config = dict(
    num_hidden_layers=14,
    hidden_size=96,
    num_attention_heads=3,
    num_key_value_heads=3,
    head_dim=32,
    intermediate_size=384,
    vocab_size=8192,
    hidden_act='tanh_gelu',
    norm='layernorm',
    norm_place='pre',
    norm_eps=1e-05,
    positions='rope',
    rope_theta=10000.0,
    rope_fraction=0.5,
    qk_norm=False,
    attn_scale=0.177,
    bias='none',
    tie_word_embeddings=True,
    parallel_block=True,
    init='uniform',
    init_std_qkv=0.0709,
    init_std_o=0.0,
    init_std_up=0.0709,
    init_std_down=0.0,
    optimizer='adam_variant',
    learning_rate=0.00244,
    beta1=0.9,
    beta2=0.99,
    weight_decay=0.051,
    lr_head=0.00817,
    max_grad_norm=0.5,
    warmup_steps=323,
    schedule='wsd',
    decay_fraction=0.564,
    decay_shape='linear',
    final_lr_fraction=0.1,
    batch_tokens=16384,
    max_seq_len=512,
    doc_mask=True,
    train_tokens=115200000,
    max_steps=7032,
    dataset='wikipedia_en',
)
Each number is 50 + 15 x the weight over its row's rms, rounded and kept within 0 to 99. Layers, rows and columns count from 0. The size before them is the row's rms in percent of the matrix's.

# layer 10 attention query, 96x96, rms 0.107, rows 77-95, columns 0-47
132:40 37 69 44 28 63 44 53 67 60 66 36 46 40 35 58 48 24 23 14 61 57 43 75 54 54 72 55 07 29 48 65 52 32 17 56 32 35 70 47 54 50 52 59 61 45 54 42
135:40 74 53 38 24 25 41 79 65 55 31 54 18 60 46 57 21 46 44 45 38 72 35 27 71 58 70 65 73 64 66 58 33 41 55 62 44 48 58 57 45 57 54 48 46 37 24 61
137:48 57 44 49 18 50 17 45 43 60 40 52 47 34 28 54 44 53 69 77 61 32 68 53 29 44 41 30 53 41 52 47 59 64 46 48 54 65 87 55 59 69 58 31 68 54 54 49
128:57 35 54 64 35 54 71 54 31 78 20 50 51 66 64 56 76 48 80 53 58 50 46 48 38 48 63 39 48 68 49 58 65 54 35 80 29 44 38 34 60 83 16 27 59 55 65 49
118:44 50 32 42 90 39 34 79 41 61 47 57 28 56 56 59 73 52 43 63 32 54 31 39 49 37 01 59 56 27 40 63 31 53 49 55 37 32 29 11 32 38 62 56 61 54 51 55
135:53 33 55 66 76 42 44 50 26 64 28 43 74 26 34 29 32 44 43 51 33 60 57 59 35 69 57 55 47 31 49 24 47 60 31 40 69 74 72 46 52 50 85 53 74 46 52 63
116:81 57 60 70 53 57 75 63 54 60 44 84 53 37 50 50 31 31 45 62 86 36 47 29 36 33 57 26 60 33 38 33 66 45 36 66 49 59 63 10 46 37 42 50 56 59 30 66
122:68 50 64 58 63 41 71 42 70 41 36 57 43 69 53 46 50 69 22 23 69 35 39 39 27 21 62 72 60 40 33 53 44 25 51 58 58 40 51 75 53 44 60 39 66 56 47 38
126:42 91 34 62 70 37 72 74 69 45 64 33 65 49 42 37 50 50 46 45 57 52 44 52 44 64 21 57 37 69 62 32 48 38 47 44 95 38 51 41 53 34 39 30 61 58 44 72
118:28 54 53 68 42 39 29 39 67 62 62 47 54 51 64 46 54 52 34 32 28 43 28 40 62 51 26 37 51 64 53 52 34 44 76 62 47 89 58 77 55 50 72 24 40 40 43 36
130:59 33 55 62 48 57 29 32 56 58 57 49 40 35 43 79 45 46 65 36 95 62 22 47 32 59 39 33 62 46 54 35 31 42 53 60 47 23 90 30 47 50 61 65 38 47 56 63
126:55 63 24 39 31 71 52 39 41 24 77 42 47 78 40 52 53 33 67 67 64 50 41 53 24 46 80 65 50 62 38 35 50 58 44 35 35 54 52 29 61 85 72 77 38 44 54 49
125:36 41 26 37 27 41 54 46 62 60 52 53 34 27 29 43 42 43 49 70 51 28 46 84 46 43 57 54 37 30 21 43 52 36 46 69 45 75 21 53 62 41 50 61 38 65 54 48
119:79 48 85 71 72 64 42 71 45 64 46 66 42 48 77 45 36 72 28 66 47 55 29 64 14 25 42 52 39 63 63 62 20 74 53 43 65 50 41 50 25 24 71 40 60 64 85 62
129:55 55 66 65 53 44 38 64 70 66 45 38 69 54 43 40 26 32 12 30 51 42 42 46 67 40 66 51 63 51 57 29 58 44 35 26 59 59 55 38 33 42 33 29 68 38 46 80
116:47 33 39 31 52 50 35 69 47 32 23 42 54 33 35 99 40 41 62 36 57 40 67 52 59 64 27 45 58 61 70 48 34 39 76 57 44 42 50 72 44 61 41 56 51 42 43 33
135:48 54 65 57 68 74 58 67 41 53 73 41 55 37 61 55 25 30 44 53 03 57 34 60 56 51 59 66 67 47 32 33 72 49 52 49 54 32 59 42 52 40 42 33 56 37 47 34
128:48 29 37 31 52 67 69 54 13 41 36 62 37 42 36 54 44 42 34 44 32 71 62 62 47 66 60 61 27 50 64 66 54 67 44 56 57 61 53 61 67 63 36 55 37 51 45 45
134:39 52 68 44 58 46 34 62 55 27 20 52 44 60 37 48 41 54 48 64 30 30 62 37 99 25 53 71 46 33 39 39 41 52 44 72 12 52 39 33 21 51 51 62 58 62 44 56
# layer 10 attention key, 96x96, rms 0.108, rows 77-95, columns 0-47
127:53 53 53 17 58 29 47 58 46 59 55 22 28 46 52 56 58 47 61 65 51 45 28 63 40 46 30 52 40 72 43 37 55 43 32 39 44 51 45 79 39 65 62 50 63 46 62 37
133:44 47 78 34 37 50 64 58 39 45 76 43 48 51 36 56 46 42 43 55 48 28 05 37 68 73 71 40 59 54 77 65 42 54 58 65 45 29 31 35 49 35 65 57 45 69 63 54
133:47 37 51 43 42 30 48 32 43 55 73 59 72 59 48 58 44 45 30 45 36 56 84 36 53 61 46 31 59 45 38 43 58 42 62 56 42 26 38 45 68 41 40 48 58 56 74 32
124:52 30 82 60 50 61 51 46 41 42 49 66 38 99 41 54 51 57 68 32 44 27 57 71 29 68 56 51 69 43 26 54 53 11 54 33 42 68 51 32 51 56 46 37 54 60 57 52
123:62 38 32 34 60 18 35 65 54 41 67 62 44 63 32 56 68 58 69 55 47 71 19 50 31 47 62 45 39 50 70 86 57 58 46 47 43 56 44 83 49 49 49 31 69 48 26 54
133:68 51 24 33 43 64 31 66 55 41 56 45 58 50 62 46 36 63 58 53 41 76 33 59 29 54 39 55 89 45 47 36 45 24 42 57 34 37 38 51 32 66 52 49 72 50 73 60
117:57 40 59 73 59 46 52 63 27 59 77 63 42 50 43 47 45 44 28 51 48 58 55 31 43 51 46 19 47 37 40 58 41 45 48 53 63 57 44 11 56 70 44 48 65 38 66 51
123:37 50 40 65 39 59 56 60 76 47 30 48 36 58 85 40 62 83 31 49 37 14 47 49 77 61 60 35 61 42 63 36 35 65 37 69 56 28 65 64 57 58 47 57 91 33 61 48
122:61 53 29 63 39 41 54 74 50 39 58 55 89 34 56 42 57 54 54 60 41 67 34 41 37 42 37 55 39 63 51 64 32 25 58 38 53 58 58 50 37 36 49 40 29 44 55 49
120:40 44 42 67 32 46 57 31 72 70 22 56 49 49 62 42 29 53 56 47 41 69 34 40 64 51 30 47 54 88 52 51 55 32 44 50 34 60 41 55 74 59 48 53 66 29 51 65
134:39 57 60 49 68 73 40 47 44 38 65 64 26 56 53 51 64 50 64 52 53 57 68 53 49 41 40 56 49 24 40 62 23 00 64 61 79 61 59 51 41 70 55 65 57 96 57 60
130:55 55 25 48 44 38 60 71 64 40 68 45 47 50 62 64 48 65 37 62 41 36 13 29 53 56 47 38 25 48 24 43 49 70 47 23 30 41 45 51 68 67 64 40 40 50 63 59
126:31 59 54 66 48 60 44 26 51 70 30 62 60 25 34 43 55 58 61 48 28 68 08 62 44 41 50 50 65 44 12 44 37 51 80 72 76 55 30 49 63 57 48 63 38 30 18 72
119:69 35 47 62 48 41 51 65 59 31 68 62 36 67 67 47 49 42 39 49 55 50 50 63 57 47 59 43 31 51 86 46 38 57 64 69 50 60 42 52 48 50 52 55 73 35 47 55
121:53 28 53 54 68 61 51 53 49 57 20 65 54 74 56 46 44 55 16 58 52 40 43 40 64 69 50 34 55 64 66 23 43 45 66 65 45 73 53 27 50 52 60 57 28 45 43 63
121:49 52 70 16 55 63 25 39 58 37 26 29 61 63 35 37 55 49 58 51 50 82 85 53 31 50 50 42 45 56 60 40 43 50 18 79 48 31 43 60 68 49 57 67 47 56 42 46
135:30 53 50 40 46 34 49 41 52 56 94 23 46 46 53 64 46 54 45 59 54 68 45 71 64 46 44 59 46 51 58 45 38 31 81 57 58 70 45 25 64 54 53 46 93 48 63 35
118:55 67 41 54 54 58 52 65 61 51 56 48 46 84 22 48 29 48 39 46 48 62 30 72 44 64 42 45 60 30 41 39 44 71 42 62 39 48 59 49 59 48 36 46 24 70 69 43
129:47 25 65 35 70 53 43 41 65 19 17 66 74 54 37 53 64 42 47 39 65 32 49 53 50 70 60 53 37 47 45 50 67 53 67 27 72 48 32 53 33 34 55 54 59 52 71 80
# layer 10 attention value, 96x96, rms 0.165, rows 64-95, columns 0-47
129:34 37 51 42 58 35 29 72 50 43 58 35 72 39 28 69 19 24 65 29 38 28 22 49 76 44 62 71 40 26 42 37 47 35 55 41 49 56 62 53 43 48 64 46 49 48 50 31
128:62 46 30 14 30 37 26 30 61 63 40 65 49 69 76 22 61 33 34 40 55 37 37 54 49 34 52 44 76 66 33 75 74 49 65 36 82 61 50 76 60 54 49 56 37 61 72 47
127:66 38 63 35 69 53 52 37 51 76 49 48 67 40 63 50 47 25 43 51 22 36 35 48 41 88 26 64 69 46 35 85 40 61 37 62 22 83 58 75 58 27 72 61 56 38 63 35
128:82 36 77 75 56 38 48 35 46 54 31 38 52 42 72 41 55 50 60 04 45 57 50 39 28 33 50 50 46 26 69 55 36 70 74 39 52 58 58 41 51 55 47 34 54 66 60 50
126:58 40 66 43 02 98 54 37 43 49 58 66 55 40 37 67 30 85 51 40 45 49 38 57 45 57 75 44 75 44 57 48 43 42 31 16 46 53 43 51 64 39 28 29 62 50 31 33
135:47 57 63 76 39 46 50 49 33 56 54 70 79 47 61 68 63 31 64 76 40 42 44 43 18 78 38 32 32 66 30 23 45 55 63 42 57 41 70 35 47 57 34 50 78 50 79 45
125:47 49 39 46 33 80 62 46 28 68 32 68 56 47 42 58 41 38 63 75 62 39 72 50 62 42 31 55 48 60 49 27 54 59 65 56 55 56 40 41 45 49 52 53 55 60 67 47
132:53 28 41 72 59 48 34 39 63 49 39 53 29 33 49 59 52 65 48 55 99 30 50 44 41 71 22 62 70 54 62 23 37 69 60 31 20 39 29 41 68 57 47 35 58 63 29 36
130:43 48 63 54 86 60 79 56 45 42 64 63 55 53 55 75 78 49 76 64 27 35 48 65 76 57 56 55 56 69 38 35 45 60 38 65 48 42 72 41 46 60 28 25 43 53 32 40
119:72 52 48 66 48 43 74 34 61 56 42 22 61 75 53 59 49 65 42 51 67 51 42 72 49 20 61 53 46 49 43 40 82 52 57 70 45 39 35 64 41 33 23 55 54 43 38 47
141:19 47 49 62 64 46 81 57 49 61 58 64 49 51 55 53 66 45 54 36 42 48 62 57 40 59 34 67 63 47 62 72 32 44 78 45 17 17 53 52 68 20 59 25 49 38 91 63
133:69 36 35 39 61 78 69 48 42 31 64 42 64 50 60 57 76 58 67 49 31 43 59 52 58 86 55 70 60 38 46 48 76 50 48 45 56 67 48 33 68 39 68 89 46 32 42 61
135:42 65 54 45 17 75 34 55 56 28 62 52 69 62 40 62 24 74 47 48 61 49 47 39 55 56 32 27 46 65 56 39 37 49 39 42 79 90 53 63 36 15 59 29 54 39 66 43
126:12 56 49 38 42 42 56 40 59 41 36 55 36 49 60 42 76 56 60 78 14 56 61 39 65 51 33 27 67 49 72 48 27 65 28 44 33 75 54 39 56 67 55 42 71 40 25 61
116:54 24 55 46 46 72 73 53 43 46 56 52 41 35 64 77 64 45 32 61 66 94 40 38 44 44 73 64 44 54 43 49 29 41 25 30 87 30 52 48 32 28 47 53 57 18 46 42
136:59 56 48 53 20 89 27 61 54 47 54 52 59 46 59 52 73 65 39 62 54 48 50 29 46 70 37 75 65 37 55 63 58 43 52 50 41 33 70 46 23 52 35 63 36 48 17 39
128:51 60 62 39 49 56 28 23 51 25 49 67 55 83 64 57 44 57 61 71 55 72 58 48 71 11 39 49 36 23 36 48 21 66 62 41 23 51 19 65 56 49 62 49 26 29 66 19
132:59 52 41 49 24 53 32 56 39 36 36 63 59 48 50 69 61 59 55 20 22 40 49 62 73 20 54 52 37 65 33 53 60 54 23 58 22 60 31 17 44 44 41 65 59 65 42 35
126:73 46 66 28 52 66 42 46 49 49 62 34 61 68 30 43 86 26 71 69 60 62 41 39 47 65 79 48 68 57 54 27 68 33 52 65 28 64 75 58 79 81 26 45 48 23 60 61
128:66 41 72 44 45 55 50 62 48 46 48 45 43 43 34 62 41 65 46 60 36 60 52 45 38 50 42 44 49 22 61 56 75 46 72 14 29 43 59 65 47 66 61 92 50 43 67 53
125:60 45 31 46 58 43 38 36 54 72 53 63 57 36 37 62 40 50 72 46 71 46 65 75 71 74 44 18 30 26 56 40 52 58 34 37 76 47 56 52 67 53 47 40 51 41 29 57
133:57 46 35 66 42 28 73 42 52 51 57 49 50 47 35 53 63 40 39 37 66 75 54 48 40 55 59 30 74 53 64 60 42 53 49 37 56 72 73 47 59 63 81 96 36 83 38 47
125:65 46 42 43 45 62 83 51 48 25 64 46 74 52 57 73 40 58 45 26 65 50 69 44 43 58 08 30 41 60 47 63 38 24 66 60 43 44 12 63 27 80 24 59 38 47 29 50
136:62 49 45 52 38 58 66 36 52 25 65 78 60 40 28 27 39 48 27 82 69 30 70 60 41 45 41 70 61 53 30 72 27 59 43 68 25 52 43 54 26 69 68 31 66 68 68 71
127:39 45 31 34 35 54 38 62 45 47 33 46 62 53 55 47 19 64 60 67 42 60 83 73 50 65 60 72 62 32 54 58 68 55 89 45 36 49 17 70 56 75 39 28 55 59 59 45
135:44 50 40 36 26 48 23 71 67 67 57 67 31 45 42 83 67 15 55 40 70 51 70 28 52 64 71 54 51 50 46 54 21 53 73 63 58 66 64 53 56 40 51 36 44 39 46 52
124:37 37 50 56 28 67 09 47 51 46 41 43 42 45 54 30 36 20 53 71 60 63 42 56 69 44 56 36 54 55 37 74 78 48 63 75 30 58 84 42 23 54 48 48 43 35 52 64
143:69 48 65 60 34 23 82 32 68 40 52 41 48 49 58 42 48 58 74 32 66 50 53 33 51 85 52 59 28 30 27 51 48 42 61 81 26 39 77 44 43 47 79 55 45 29 48 62
128:25 55 45 79 45 48 55 46 43 63 63 25 50 65 48 54 58 69 44 25 55 22 45 56 41 63 36 85 45 53 60 49 75 41 25 32 51 62 70 45 67 52 78 57 46 34 31 48
120:64 41 35 50 12 71 52 22 34 40 53 41 75 37 51 68 38 27 73 20 52 51 42 61 33 33 73 54 50 70 63 39 38 65 51 46 34 62 78 43 46 72 85 31 56 40 63 50
126:14 49 34 58 22 35 47 38 56 47 55 12 41 47 36 41 70 42 48 42 60 34 54 60 50 64 73 66 53 55 45 52 30 49 36 51 50 60 38 39 51 44 16 33 43 50 70 71
135:68 50 53 52 39 21 69 71 75 48 52 68 48 60 53 18 44 20 41 46 27 73 70 32 60 69 67 93 25 37 60 46 69 46 32 50 75 78 49 57 40 55 37 19 59 47 39 46
# layer 10 attention output (transposed), 96x96, rms 0.197, rows 64-95, columns 0-47
121:54 47 88 33 65 42 55 63 51 36 46 33 88 52 33 65 50 50 64 60 06 53 57 33 73 45 71 41 39 44 32 49 28 52 43 56 60 63 54 58 36 56 54 45 26 67 51 33
127:32 60 39 48 52 32 27 60 60 76 44 75 34 71 91 39 57 09 43 47 65 53 45 29 48 46 63 35 71 93 46 62 79 44 34 45 55 40 55 45 46 52 51 62 49 63 70 57
135:82 42 63 45 49 55 39 52 51 71 40 20 53 47 65 27 54 39 36 53 42 36 77 43 26 76 45 54 63 57 77 69 40 43 50 60 70 67 49 52 58 26 72 46 58 48 92 44
133:64 69 70 58 63 69 39 48 54 36 15 45 55 55 68 36 38 33 57 33 46 44 58 41 32 46 55 64 49 29 60 41 65 47 75 40 29 62 25 44 50 63 60 57 39 62 51 50
124:56 59 68 25 41 93 57 66 43 16 51 67 61 46 34 70 50 90 69 42 53 68 20 47 32 58 57 47 68 49 59 47 43 50 36 31 43 56 32 39 39 18 47 34 52 65 18 36
131:35 46 60 58 44 66 45 32 55 49 32 69 56 42 28 52 47 33 52 52 68 51 62 62 52 59 52 60 39 67 45 54 36 72 63 50 39 23 39 85 60 22 32 48 65 43 69 30
125:46 40 64 56 35 51 35 75 47 65 53 39 48 52 31 55 42 34 53 46 50 60 75 49 39 37 52 32 73 70 72 24 23 54 68 35 48 40 26 46 49 72 40 63 75 57 43 48
136:53 49 42 66 45 35 30 54 67 55 32 41 43 14 34 36 67 64 70 58 52 35 46 60 60 69 27 43 74 43 58 21 40 47 50 30 40 41 13 47 50 44 63 50 53 70 54 47
134:41 58 58 47 64 83 65 44 41 52 67 69 42 55 71 67 40 66 54 54 43 33 78 49 48 62 52 64 62 91 36 21 19 56 38 54 66 62 44 36 57 63 56 27 64 33 24 41
144:62 42 56 47 55 64 61 51 51 32 46 24 55 74 71 72 68 55 62 64 68 46 43 60 63 22 79 55 44 41 41 33 58 59 68 88 71 60 27 41 52 23 35 65 56 48 34 53
145:39 58 47 51 37 55 54 34 46 52 64 61 27 59 58 59 66 53 74 60 54 42 71 59 34 43 57 69 63 51 66 59 13 31 72 58 36 18 67 35 76 29 77 42 46 54 77 73
140:58 41 52 54 61 30 64 39 50 57 58 41 63 66 74 64 63 64 34 39 42 40 45 58 43 77 47 71 57 50 57 35 73 24 43 45 50 58 64 35 63 25 66 55 43 29 52 44
145:36 51 52 70 22 70 44 53 30 33 46 40 52 51 29 47 52 46 57 37 56 41 28 50 57 68 34 41 54 58 67 33 59 47 22 57 68 73 65 65 35 28 42 37 42 51 60 62
131:19 57 57 46 57 34 91 51 68 34 26 39 68 63 39 56 63 62 47 68 44 44 59 49 57 74 33 33 63 52 86 61 64 94 43 41 32 46 54 45 39 72 55 49 35 37 43 59
124:44 51 43 52 33 53 65 57 63 59 32 18 41 42 34 50 44 59 28 69 49 43 30 39 52 41 85 75 44 51 29 49 71 43 28 43 55 48 44 66 33 17 52 41 32 23 20 42
147:58 37 61 65 21 74 33 58 55 49 53 56 50 47 54 60 66 35 42 56 61 55 46 36 28 85 58 69 64 37 66 39 43 51 51 54 44 45 72 40 12 53 37 49 29 59 35 45
131:48 32 35 59 58 57 47 58 59 57 53 46 52 79 78 44 42 44 43 64 47 64 94 66 67 40 47 59 37 37 67 36 53 57 34 39 29 47 39 58 44 45 37 43 14 39 64 36
140:79 57 38 72 41 66 50 51 56 51 48 68 62 60 71 77 49 71 54 44 40 52 56 49 45 27 41 32 70 48 42 40 68 39 17 40 05 62 44 42 55 29 46 48 76 57 37 21
126:51 68 54 40 49 58 43 25 44 35 54 58 76 51 72 19 47 48 69 45 52 56 26 49 79 51 80 58 76 48 48 38 39 38 49 50 37 28 66 66 54 64 51 21 47 07 64 55
138:51 55 65 38 43 46 51 69 47 48 63 53 59 55 35 52 50 87 38 41 46 54 45 47 46 84 63 45 29 29 75 40 71 20 68 21 37 69 40 50 26 52 52 51 82 46 75 63
123:61 48 29 50 48 35 42 55 33 59 57 68 70 70 35 43 28 37 68 62 60 51 55 33 67 69 52 37 20 35 67 29 54 42 34 63 76 68 38 38 61 42 56 46 55 62 45 59
149:44 49 30 61 34 54 54 46 65 42 56 36 33 32 37 45 74 52 49 17 59 62 45 63 44 42 82 33 49 81 84 48 45 31 45 45 58 81 76 57 67 66 66 70 39 90 21 48
137:47 47 47 45 48 75 75 30 58 60 54 45 62 55 48 62 60 50 52 47 63 65 47 56 36 76 16 33 51 63 32 49 33 23 67 78 39 65 60 55 45 56 09 44 62 43 61 41
157:70 32 43 33 41 45 85 41 45 27 55 64 42 42 31 31 42 37 33 68 49 36 58 67 42 49 39 58 65 60 42 70 30 42 47 77 16 53 47 70 23 69 54 63 67 73 60 71
132:54 55 35 68 51 58 25 69 60 38 47 30 51 54 62 63 23 71 39 64 70 57 71 75 48 71 48 47 52 54 44 38 53 39 83 55 24 55 35 52 62 64 38 34 72 53 64 26
121:67 53 42 30 28 30 47 62 55 58 53 78 77 51 41 53 52 14 73 48 58 63 73 26 36 52 71 27 59 63 45 74 51 36 42 39 62 47 54 54 68 43 41 39 58 29 54 50
122:65 45 60 60 66 61 25 65 53 20 61 42 47 46 44 30 48 20 53 66 64 65 32 68 39 52 75 26 65 61 41 56 59 65 41 67 28 51 56 47 34 30 73 42 73 20 36 68
159:46 42 54 62 39 29 80 38 57 46 52 26 48 60 43 38 50 33 73 17 51 47 62 49 36 78 67 71 27 33 20 53 53 59 46 67 28 75 59 35 63 50 80 55 55 35 53 63
130:64 60 22 64 76 54 50 74 32 52 65 54 19 66 24 57 71 63 72 49 24 53 52 57 54 66 52 98 53 56 57 35 51 58 30 33 52 41 68 40 50 70 58 70 44 24 39 48
120:54 57 33 54 77 67 42 06 38 51 55 42 96 26 36 70 58 49 23 26 60 29 38 54 58 52 61 51 41 70 58 45 30 64 37 31 38 27 64 50 23 53 92 47 58 49 57 46
134:45 45 56 62 40 22 56 55 36 25 48 25 57 57 50 29 71 64 32 52 58 28 55 33 55 62 66 60 50 51 22 73 20 65 19 53 55 51 31 25 77 64 27 35 46 49 45 61
131:51 35 56 38 52 55 42 34 60 41 51 72 83 40 55 29 38 14 40 55 62 39 56 65 67 59 43 74 62 30 64 44 57 25 57 39 33 78 32 57 66 66 35 35 36 58 36 68
# layer 10 MLP up, 384x96, rms 0.145, rows 0-21, columns 0-47
097:45 72 56 51 54 27 53 55 58 57 45 21 48 78 35 39 49 68 42 28 46 37 33 50 32 65 49 66 47 61 55 47 26 23 78 58 51 55 60 61 49 49 48 69 44 13 43 47
099:56 48 52 62 41 29 49 32 40 18 68 51 35 55 55 59 58 36 66 40 43 39 51 40 49 44 41 68 72 44 31 72 60 34 63 39 83 30 41 51 30 38 48 42 44 70 68 35
092:74 42 62 82 64 70 52 39 41 36 59 49 54 62 44 35 57 73 48 55 44 52 54 48 64 55 58 51 60 37 58 39 39 40 62 38 36 25 52 19 47 61 67 33 36 40 89 54
124:57 89 56 50 35 48 74 47 76 63 62 40 61 83 54 27 37 58 46 37 38 39 41 25 84 40 50 59 45 70 46 25 19 32 66 61 55 38 56 63 33 42 32 25 60 61 57 47
107:39 79 77 54 27 24 26 36 56 72 27 52 50 64 83 43 50 65 32 44 74 46 25 46 60 47 53 44 51 41 53 51 53 55 56 27 54 54 43 38 22 52 49 51 32 78 35 43
112:33 65 59 90 41 62 45 48 25 24 41 50 51 40 67 53 53 58 61 60 70 41 36 26 47 44 60 42 54 52 61 49 75 39 42 52 45 67 55 68 37 45 57 54 56 58 47 41
105:63 63 66 44 71 40 43 48 40 46 66 52 52 80 57 35 52 45 41 87 45 41 42 28 89 48 41 39 50 57 53 25 21 35 46 65 34 45 49 75 42 63 77 43 35 36 38 62
097:44 59 56 70 52 12 73 59 53 23 34 22 54 57 70 52 58 67 47 39 31 43 63 51 54 57 41 49 46 52 20 32 29 43 33 60 64 56 48 42 31 37 47 27 63 54 30 40
103:58 61 42 59 50 55 38 74 66 49 59 44 28 40 33 55 36 71 47 46 31 52 40 56 47 44 32 54 46 32 35 56 59 56 65 51 51 67 61 86 24 32 61 67 66 37 30 72
122:44 62 43 79 64 64 56 64 64 57 51 60 52 45 39 49 52 39 71 54 42 66 52 31 68 42 47 59 29 37 43 44 64 32 38 44 49 58 51 52 36 41 53 24 75 83 45 62
106:52 53 77 77 65 47 78 51 60 00 42 51 61 47 68 55 31 50 60 53 32 39 55 40 50 63 49 28 57 61 53 36 72 38 45 47 35 22 56 40 42 51 54 58 64 41 22 52
108:41 64 62 81 53 38 48 53 43 38 59 21 48 26 43 45 65 49 56 60 68 27 62 43 51 50 28 59 45 62 54 00 38 38 50 47 72 45 56 57 44 51 79 51 23 45 55 83
084:72 28 80 57 56 60 31 37 46 81 20 59 64 83 57 44 61 36 34 40 40 39 57 35 57 33 75 69 61 40 38 59 56 18 62 36 34 34 32 27 38 29 57 38 78 56 45 65
092:38 36 56 38 58 55 35 41 69 55 51 36 30 59 57 33 70 42 48 33 51 47 24 41 68 46 70 61 57 80 57 60 54 57 46 47 47 55 32 56 39 30 45 63 70 51 31 23
102:62 42 53 67 69 52 33 31 36 38 47 23 48 64 51 76 49 51 61 54 58 50 60 32 44 33 41 50 62 83 54 58 57 45 16 21 72 40 66 67 51 76 57 44 65 47 55 54
092:67 56 64 63 51 41 25 44 37 47 55 31 61 80 55 25 24 56 40 46 49 44 57 50 64 53 37 45 77 68 28 57 40 51 33 56 55 60 63 39 39 68 67 43 71 50 34 84
104:07 78 63 63 76 33 36 40 47 52 46 47 71 66 56 17 46 26 48 58 43 46 41 23 69 26 53 63 34 55 67 34 64 68 47 64 45 84 58 56 44 36 89 23 50 33 42 43
107:50 83 76 75 73 19 50 40 79 55 63 61 46 42 57 39 67 43 41 46 76 49 09 72 50 53 52 50 56 45 42 55 52 44 54 46 42 29 71 36 50 46 53 49 43 29 38 41
093:27 44 55 59 76 42 28 47 42 36 40 56 70 29 42 78 46 51 50 45 36 64 29 37 74 43 42 76 57 48 25 38 65 74 35 53 54 41 51 62 53 26 68 46 78 43 57 54
106:29 71 69 88 45 33 53 49 73 41 62 51 50 56 52 38 31 70 54 48 43 44 37 41 68 51 24 23 39 66 48 62 59 57 71 33 79 23 36 45 51 42 22 31 67 62 33 35
105:59 56 43 59 50 39 57 38 69 69 56 69 33 80 71 35 35 62 70 23 52 41 63 34 49 39 59 34 54 50 55 22 54 60 55 37 32 74 25 74 53 32 34 31 26 45 28 61
096:81 35 50 53 70 40 54 63 38 69 65 47 41 44 38 70 66 42 72 58 25 70 54 29 56 79 52 31 48 43 48 57 37 28 38 40 55 49 61 25 51 54 55 63 65 35 53 79
# layer 10 MLP down (transposed), 384x96, rms 0.134, rows 0-20, columns 0-47
097:41 55 50 65 39 71 60 49 46 59 72 45 49 27 30 58 42 38 57 27 26 41 48 84 42 47 06 61 46 42 55 85 48 34 63 38 49 49 38 59 61 47 25 47 57 72 56 41
090:45 41 38 41 44 74 53 39 50 55 24 59 41 47 58 47 48 70 73 42 69 52 18 47 81 39 47 43 62 63 46 57 53 42 54 81 35 42 54 47 55 60 48 61 35 42 68 47
090:40 58 36 47 45 51 36 37 71 58 38 40 52 28 48 60 63 43 77 58 57 71 49 44 36 36 41 65 32 57 47 76 66 69 41 47 67 48 60 83 50 42 42 57 68 45 11 54
165:51 85 54 36 30 35 53 52 75 65 53 33 62 66 56 35 74 47 51 36 54 56 41 61 52 57 31 61 49 62 82 34 32 43 40 46 44 46 64 74 69 68 40 64 47 49 48 38
098:54 86 30 49 40 38 49 46 62 50 36 63 48 33 67 37 51 41 66 59 51 50 44 43 27 56 61 28 54 72 20 47 66 71 34 70 19 55 01 38 56 56 33 64 42 57 53 48
109:50 53 61 45 74 45 59 51 11 39 72 68 58 38 65 32 39 37 33 57 61 34 84 44 44 46 28 34 24 57 56 44 51 52 27 74 57 71 61 33 85 43 67 47 50 60 35 41
106:61 26 52 39 40 53 53 37 38 45 66 41 55 25 40 75 30 45 67 53 63 36 75 70 32 64 55 60 41 49 39 46 71 68 27 32 53 44 42 43 48 50 43 45 58 45 32 41
095:54 49 34 33 55 65 45 32 63 47 61 58 44 45 31 69 30 49 26 46 73 30 39 40 33 33 36 56 58 56 68 35 85 56 49 29 80 47 77 30 68 52 63 44 66 65 61 63
101:53 34 61 57 38 41 37 62 28 68 28 41 66 27 44 56 55 59 65 35 48 36 42 55 56 54 57 62 79 51 55 53 47 71 55 49 27 56 31 69 69 85 27 40 53 53 67 47
135:34 54 41 53 82 78 61 29 41 69 50 69 51 45 53 63 51 56 53 50 57 52 44 68 85 51 60 37 16 35 26 40 52 74 29 59 32 52 30 17 40 46 53 74 46 81 47 45
105:37 42 52 62 32 79 51 39 65 56 52 58 25 47 57 40 49 38 45 44 85 76 41 69 43 26 53 39 64 77 43 61 49 26 60 56 51 59 67 48 63 59 42 36 41 72 33 49
112:53 71 68 50 59 77 66 52 30 30 67 44 59 48 55 45 53 46 29 63 62 64 41 61 77 48 40 22 43 63 73 58 34 51 54 52 29 38 76 62 53 32 39 23 23 35 40 37
085:38 64 23 47 38 38 58 77 49 34 62 16 32 43 62 51 32 50 54 67 65 55 23 56 57 45 29 46 41 75 70 49 41 71 26 56 40 69 68 58 66 70 53 28 33 63 42 27
086:67 17 56 56 76 35 64 44 59 40 64 49 58 41 18 41 46 35 45 55 51 32 39 46 47 57 33 25 47 60 68 44 63 61 56 41 45 61 34 53 68 47 54 72 42 62 31 29
087:58 31 57 60 55 53 40 62 43 52 28 50 60 52 27 42 37 36 64 63 29 47 40 74 33 58 62 50 56 63 37 39 48 63 40 70 49 52 27 50 34 21 59 45 35 28 55 60
081:29 34 33 32 33 37 54 61 48 53 49 22 52 28 29 71 67 34 59 54 62 59 52 52 60 44 78 74 11 37 58 51 40 62 53 25 42 64 52 52 57 31 59 58 43 35 61 39
101:61 20 56 49 41 65 63 35 42 36 40 40 57 43 93 82 42 63 51 40 60 47 69 65 21 65 58 51 62 41 48 50 19 33 29 53 41 37 77 67 65 71 49 59 65 45 44 39
107:61 66 50 33 54 46 59 39 34 50 45 53 48 51 31 50 55 51 35 46 37 83 58 99 51 70 45 66 71 43 47 40 51 51 43 52 44 48 38 44 42 62 46 56 45 45 56 74
086:90 46 36 62 21 70 58 62 39 53 66 46 07 48 61 42 54 58 61 46 77 43 39 56 47 79 16 54 42 39 64 42 46 50 55 36 31 46 82 47 44 81 49 64 52 38 56 35
095:68 86 47 21 53 57 56 44 67 61 33 37 41 56 21 28 69 48 54 35 51 63 41 62 43 40 36 61 47 40 46 52 40 61 30 61 56 43 66 41 54 50 65 71 51 36 46 48
106:45 97 47 44 53 52 52 78 70 50 40 25 46 14 21 62 51 41 38 43 69 64 48 49 54 53 30 60 43 29 46 54 22 52 58 66 65 39 55 43 41 49 68 57 40 55 81 49